python train.py --hidden_size=160 --num_attention_heads=2 --norm_eps=1e-07 --init_std_qkv=0.0319 --decay_shape="linear" --doc_mask=true
Each number is 128 + 24 x the weight over its row's rms, rounded and kept within 0 to 255. Layers, rows and columns count from 0. Numbers have three digits each. The size before them is the row's rms in percent of the matrix's.

# down: layer 6 MLP down (transposed), 320x160, rms 0.167, rows 26-81, columns 128-159
# gate: layer 6 MLP gate, 320x160, rms 0.166, rows 27-82, columns 128-159
# up: layer 6 MLP up, 320x160, rms 0.168, rows 27-82, columns 128-159
down26 101:164139075187126145149117162158116132134153105125146123163113126126096126143158155163092139117122
gate27 103:136121094166200138088138126111113106128140120150122100109097120139107148109131133107150118117138
up27 099:101116076082121164103128114120134130160098104103155117134122090140108146114104117113096126158116
down27 097:135123123128135135137150150126154103094121141126129149135130156106135138112107138124206129145111
gate28 112:150139085090192097146100116168133102145124152150139148144129105146144148126145149081096104124160
up28 112:148107161154156134116070113128123125164076138149144100120150165118174121132088138143083115115109
down28 110:154129125124126091098110135149113139149158104153122124128144117109172110124127097086114127124091
gate29 108:143150136111107107106128121133133088110129098128128127161101136171123132132097116108113131143129
up29 102:090144110102085145122125120095127176107113120148126118142109138081114129059160184113101156110117
down29 101:116168147095143127100095116162149135186133094142160113112178162095141115118135107115164159172143
gate30 100:121164128116141155141128078158139128142102136124152114122107165119096129134130126130127126149117
up30 106:123135146083141093145095126128123161142127147143137119132147155118117096107114193112114140085140
down30 101:154160133108157121124154142122104150106137122101170146111073140113138126161170090097149135142140
gate31 099:105132116128073124144123117119127118156119143135112116140138151120152088143115093130103133141117
up31 103:107110089094111109095135119138115119139163128129096144144105143139157077126079139135155143163081
down31 108:130110112122134129103115156125113107128165140120077128103123111123131081127131107116093147102104
gate32 097:167086118143118101111108130118122125090131131142132122105111137117119106117146137144112131162150
up32 097:139143153107137123164129126130133122154091143118160106143159094127128125159170152092143182122113
down32 092:146172105110116157120112125121147098123152132112143143135141114151100151146105151094122137107153
gate33 093:066099134086123122143116176105110160124115158126149118091170166135135128108128144116125135180164
up33 097:077141113132091122110136127163097127067151097131129152137135135099112137187148161111146099168110
down33 096:136136136137168074184100150105136126160155138119104119099125121108114141129075097143124147109107
gate34 095:117144150108149150098172098164131152142184065108137111150106137079125091144153171154124111135139
up34 097:123129118161154106104173177108166141153127187095120124212138180138103126135072108069115120126131
down34 104:143135087119115097160100158134133118096113136129126152114149108128140148142110129139107150114130
gate35 099:084151118130163152091156139138123130157115125126132123107160111121135133117160184120109148097108
up35 104:053174148150115109129146135112113084129129169139127161143115094084196125119172174125104168128140
down35 103:147169162134139151143142110152152142119159132145094161131125162152100121163177126141099099103110
gate36 107:086192113100092151104139096126138087097149147128113155117144115122172130131134148141127161088100
up36 111:125165121093144131115138110112108120134168108122070183123133119157110107122139182144143158109145
down36 110:135095119089100175109124122129112142124116125096150106160100168134113122109092110145151125131139
gate37 094:130147124149173112107142144190119115147114157101098110169126178117173124159153125147150081129120
up37 100:121124151141131112112141137133125182072094152087128128117141107123113091114122094134131136132135
down37 100:106143139127134145121108124172151136130108154107113127180145135150118137157137128145132080127153
gate38 095:116080111123136108088154152111095150139177130143119141090122112097092145139132109174149096122121
up38 092:135078076117112082135106104188136116119136121142122123130093114120142111089163134121126181129101
down38 093:123096123128159127108179135097151133127100149160118171115131096153124137179114103126142103119151
gate39 100:184134087111114169118172104147148129132139150137105138130141169112166134152117133118102130104122
up39 092:165157117122127108130112142142139117119156159156121102153095110121075151110143070139116130143115
down39 098:181139155155080153113133106127116128132154138118131124139123150098134144098129135128093152127117
gate40 103:074130159161168168105113153138134159140107088117160104125114127107169099111129137130106115131141
up40 097:118156147104136124108122144141161148077089095093085128140121141096159140114165147138193131129104
down40 101:118143146132078124143115145169105139105109146130153112094141127132135178129082152148146132116115
gate41 106:124095125093109144129117128058107114187132124129178165123128122128152094130102107170140102159093
up41 100:122189099137145132128136129113122133114146094126154102114141121131086100135139106127135114120103
down41 097:110108145111152149149164153125165118111151121148146129162150107171122155156145118108119120138103
gate42 102:156136052099097116103147136087093147146144101110119128150125115150128156153108124102107160126178
up42 105:114143107139135134173075144127131107096145102093133131148125164112097155137145134099143145096117
down42 094:114149123172163135119112126182104166120108114161113126157134134153109105178114127153124137100103
gate43 097:100127124105153098151139135157136078159149142123169130151160156127121132159125110115151094166113
up43 096:148127120120138130099111137164164125119116123148106126148101129131128143126112128158111164134127
down43 093:159094094119137102142083130128128156140142086175127138127153109119152156105091187131149112129091
gate44 107:135086124158120106117125095128105163136126069133168095115135160136168126101139147089126097116141
up44 096:141128113146162152135108152131132117047132148115116124135138084156164127154118122144142133115123
down44 096:093110092077134098139157149120137150105111137128139136139100152101131099137083157169120129112133
gate45 097:119140139128146154153116158107129128160119175162146137113126107135132150123124157110078148117097
up45 104:133121114119163093146105100108113149159142174155137143116129132122145140142152109039148115110115
down45 103:163111164120120137111120106121141130146145114094148169134127165134128112141107106120110086101157
gate46 101:156207161154156109108117118132128109144138118145141150137108146097141146116114130112117105096150
up46 106:114091106153133143127126056138145149126109108158142141155126153147158110146095134127154163079159
down46 096:142138143115145127129105130120136135118130122132113118082196135119118106117131170177141130115134
gate47 095:109161152141153103151117150112086120140143087145194157078137108111165124136128128110115118106117
up47 111:158124142093091156135178133137116140159165117131127131079110131101118119146109109150124139145080
down47 095:119148120142124123119070089128134088086120110110123136181134100145131142121137185116139117137139
gate48 108:119108096136123136144092129105116157157110072079111109148132141124156110137137136132138095088135
up48 101:174123155116118114098129121163170120106119114172132143129122164100148121140073159134148135140145
down48 102:113174154080110122105172135163161133148122145152117142109141146125109125154128147099150165192143
gate49 102:077133138129150160090122171124104096157112158144126127115130176165129081174122127140077161162162
up49 095:085157145153151093181105140163149151115119135132099120150104124128104136103179113137169114145112
down49 097:143194138112128165117122103113080156158124169150145112130159142111108114094113097142131143125089
gate50 100:092078165145125134079110079136126148120114102149125162112113147167111152118100147120115150140104
up50 096:130123133131104087107101120087125103156144133114116149140141129121100120135138132148165108084108
down50 097:131165168128116138119095126118099115144079111113107148093117096119164140102133198144134140094154
gate51 100:125173138124175118106137122155125107141127151122139112105144151107151127113144079150090131150149
up51 101:118178096127114101115096093172130159090167129125167128116118138139144130119141202158107134123121
down51 091:142112118120117094119131131099097124140109154121129165151126096141154092147144085140088108164114
gate52 098:132119094130123146119118120121157142099151119100123135133121093078119146115125155136096153131112
up52 095:076137167111143111101131104148101090136146158098142114148102132133150128148146120110104098126136
down52 097:091141186100135148135127129132144125082127122125154179114145132115129112120152113134122138129087
gate53 098:125165155109153132140076170175146108154162130134083151104123120173126134114131171091159070074108
up53 104:129137161174131089107131194124140143126165138132119120106100120096123143125128122118141135108099
down53 102:114133134096142124144110108090114133126142153110119124125144144160098081100138113102179104120164
gate54 106:135149153116152169127107132158127120127089098098152119132149107101130126126143135157097148150114
up54 099:143142129123114144129166073155107113157158113132177133129154107115087105166156089131105098147105
down54 099:132118105140096121129103132097140160127125134122142140134109149160161113127164157128143145105155
gate55 103:145163127136132139177100147105133119156147129119164135072126154170100136124118129122161149126116
up55 090:144111119101147140138109101134126147166121167154148132142136142152100146134138076126151100119090
down55 092:183186133115138067165127130109102109116105147162136128126083185152113093124175164128182114136142
gate56 107:169114136119129081163103161125098152120093141192083104112107102123129154142136105095128118172140
up56 103:089204146107130170156169093147137102128157150176161130130160120110144147181135169105126139131135
down56 103:098082119088145102131143110103131102119122159159123126135127095145125120171150114098113138156177
gate57 099:146188108119117178138123104125094107136164124110101137098154179104172124148120145111125110128126
up57 104:155137153053152134129111113079131154156115121162122127115135138124138089149093139099166170128133
down57 100:149099133138157135144138109169156120131120167111154158126122133169124140166159118144125121203169
gate58 096:120134091132099142181113123136098123112138088120116118139117112124159127117157124143174113088120
up58 095:128087121102165122109129087168148150129160107152096132105145120124124155130109139132128103123154
down58 094:127079123143113184094142120129137112107103129168131095114185157101077126110180112178133136116146
gate59 098:143101114152114139133168101138128145123154138122171160103121143109160125141130113184139115145157
up59 103:107139151113159121128116115131128160155141110095161115103134134121119126171142147155116134151146
down59 094:099168118125136127108095136062124156122134112092138096107162086096138124137096156117157119131108
gate60 103:088118115120132160067132076126128154145143135156129113150156087117130170148142142161124162160120
up60 097:102139144130111152174108148114144149128120121126083136124170075106130152181117127181148144141136
down60 096:110117125126169120151131156099103111121135103157138097114158138115100162102145147154101139120132
gate61 102:146148155134102130114102105154125096105110135154098152117164127078131129107114118106140166112091
up61 104:111135125127154141113122143139121128099121152105089098143126081092108109113114104145123079145128
down61 104:172155153154143112148113138173120093121074154151112140119099129141144124138095105122144137146090
gate62 104:126147109155119120121122132113151090082062121124150122089164124131076089138144139151108127177095
up62 101:166119104155147132114115104116124159137165143112147170070146150123150114094097131109109114146149
down62 097:151097102096090175118106106120189144144162143151158129106099121154137170074134151119138116129123
gate63 102:130146136127166110117124144112128142138120113148130136114150112121087166108153119111110152116124
up63 101:147142128110172134116153129096150129094110140089144148136107096141086133121147137123142113112146
down63 093:112176081167152124119156092109139135151121160127114112143141172116111139162069103134141158129096
gate64 097:112143124131120095153146135080129105146151137118125122122117131131126152119133081090125145149126
up64 101:124094127089102138105150132072128145151109127091140091120117085069153145088120135130128110118100
down64 095:186091169135150089123131149089113131110153102096093164122137129138164130126129137149116097091154
gate65 104:111090157100132142141103123128132112167098087154126116127187186139112141089157140100160114084106
up65 104:134129119138129161121142154138082131137188119184138128106128175101135125134093109113179120138113
down65 098:166099149143076110145139126105132130117114091119150128140155125153136146150146151100095160108128
gate66 098:133131071138165136163121139215119121111112135133096122131137126128123160136135154158123123140157
up66 090:101123122113082110170153102128104124144122115155079138108114074127135098112087105092087096102134
down66 102:145126130155109081102142129153145180131097125115112123119143109147150117109115159150101112126097
gate67 104:105158119120130112108175138115119167131140122142084200182153157140168137129164135156117090136163
up67 100:137151146163111122158098160081102150118129145133178145120135137084129081123134111086130145125134
down67 113:144167132167149153117137109158143114118098168147114115125082133091139095146110167097103137110117
gate68 096:106128090134146139108113136129120119114120138109077120151142117115128093108114118107086128135098
up68 097:127107091117140119109085090138125115120091129131134153169102160111084100130145068140058109091110
down68 099:142132088157131068135114149100128087170091110155134123172165127121126085135086158126136149156126
gate69 092:135115150156115116099101107138129129115097086131137167116135101133094126103145136160114123099133
up69 094:122121142085134180163139182106161110131099122131100168105144110134118164133130088133118106142158
down69 098:123121138105161148133125135117101130119106155088123119136130132135088104123158093167122170165097
gate70 100:139160110119141149155159162139142152150111153113094159089190117156158167162136145111163112094107
up70 103:090126116121134101123087085142096140106084115118134135134112091096087077107128128102120130134090
down70 107:149127105149183099102101129141150116090123140157160145135122207093132151130075133110098115130119
gate71 095:149127091113124089132106114102188159119110093112148129116111107156158160131117152128135116141143
up71 097:134090167107156154099169121109160160145112145136134139115159105086158172112108135098132144176101
down71 092:092144104116103145138113163115125107135175149138152111074137123139095134146155137127168085076101
gate72 105:146133172151147157088075147141117109108119145130128113124097136139121099162129118124112104121164
up72 108:146120137117099123160140095116133115141132132160115118107132111160160154140110124100142122128122
down72 105:080111108128164102107167144172125132137111128153159139106092124134139133121164080125144101095179
gate73 096:157151133146158144153153148144158109126168115068140132111136131123112103143134115092160109105149
up73 096:063127116160144150089099180126140147134123134115162155138119132137162095148116132093124150150089
down73 094:137097145144139143182152113128150133149156136136098136104111150133119132089114125081116150118176
gate74 106:110066148134114135146124116147111094141092157129146100157120126116150126127110117149078140139127
up74 101:152120144105144117109141139117136120095151113145149114110143083138155141093142133149158140113130
down74 103:118136144102121149102119140143118117149137139149120057124122060148112133179127111145108143151072
gate75 098:125126150118127144152115160088086111117170125152153163146110114124065123139126162126119141128135
up75 105:167100174158128100159125145124114150143183113073137125154157122133177135117131124125113142141147
down75 101:110092158119117097077150135140130161131100103173155141126150129153132136109107068144094153106144
gate76 109:117098111128130160100091105091138114107117128062155153122152105089106125112162110118163097063157
up76 105:129155080145112171143122082122087140138163143085184137100123110150107101117161108119107119142108
down76 106:112110113111134130123166154137107120116137172099147113113104138141141159112166107129089139163096
gate77 103:142125146122106126084129163140121141144161142138126158128079130112108089156130134112114148143108
up77 107:126116148134149151090149135112107082128104108146152139123130142094160128121177119096156117137119
down77 108:134138155173139109145150127131103104101102116130125140145162154143087106123155131156142141123111
gate78 099:143149144124146192167147101125132129133128128127169130156134112115135146145094143151148111106076
up78 100:104120153103155126126126139110134146132129176180156114145155143129102109160125086132125108141169
down78 097:120145157131114103142119140120107136130158130093106110132125166132118116166145091111133160134139
gate79 098:162179120192147118098156110139135159166112139100111122129130139152134150153135131120130148123128
up79 102:077146078130147118116156128139150150139125148126161089130119141112085118098130149173171117162110
down79 096:121160106144141147144146069136097142126133111159132177158139125139171105163132088116157107138126
gate80 099:149111144143116100115097087131162149131123122121138148097132111084151107110146083113073133114134
up80 102:188107170122118121087138103145122125147134127125125135131154130125168121124068141098103137120179
down80 096:099114143113106151093137163127128078110151112116148125154113155182126175120131142161156104086093
gate81 098:091116086087133101111139146137109115108105101132130126115184145138146095111120137104113134101122
up81 097:127140138212115103103115128146123107127127088115141139128111070108127116170195097135103131109139
down81 102:148148145134177165153122145155109140135122117090144138134129135109108138131170090130117135152156
gate82 103:116104110107144136128152182110143148127155158121167148102157098141131126118092131133140121164147
up82 096:137124141105157109125186074143085118140123137085154138125139114154161110153117160131139127133107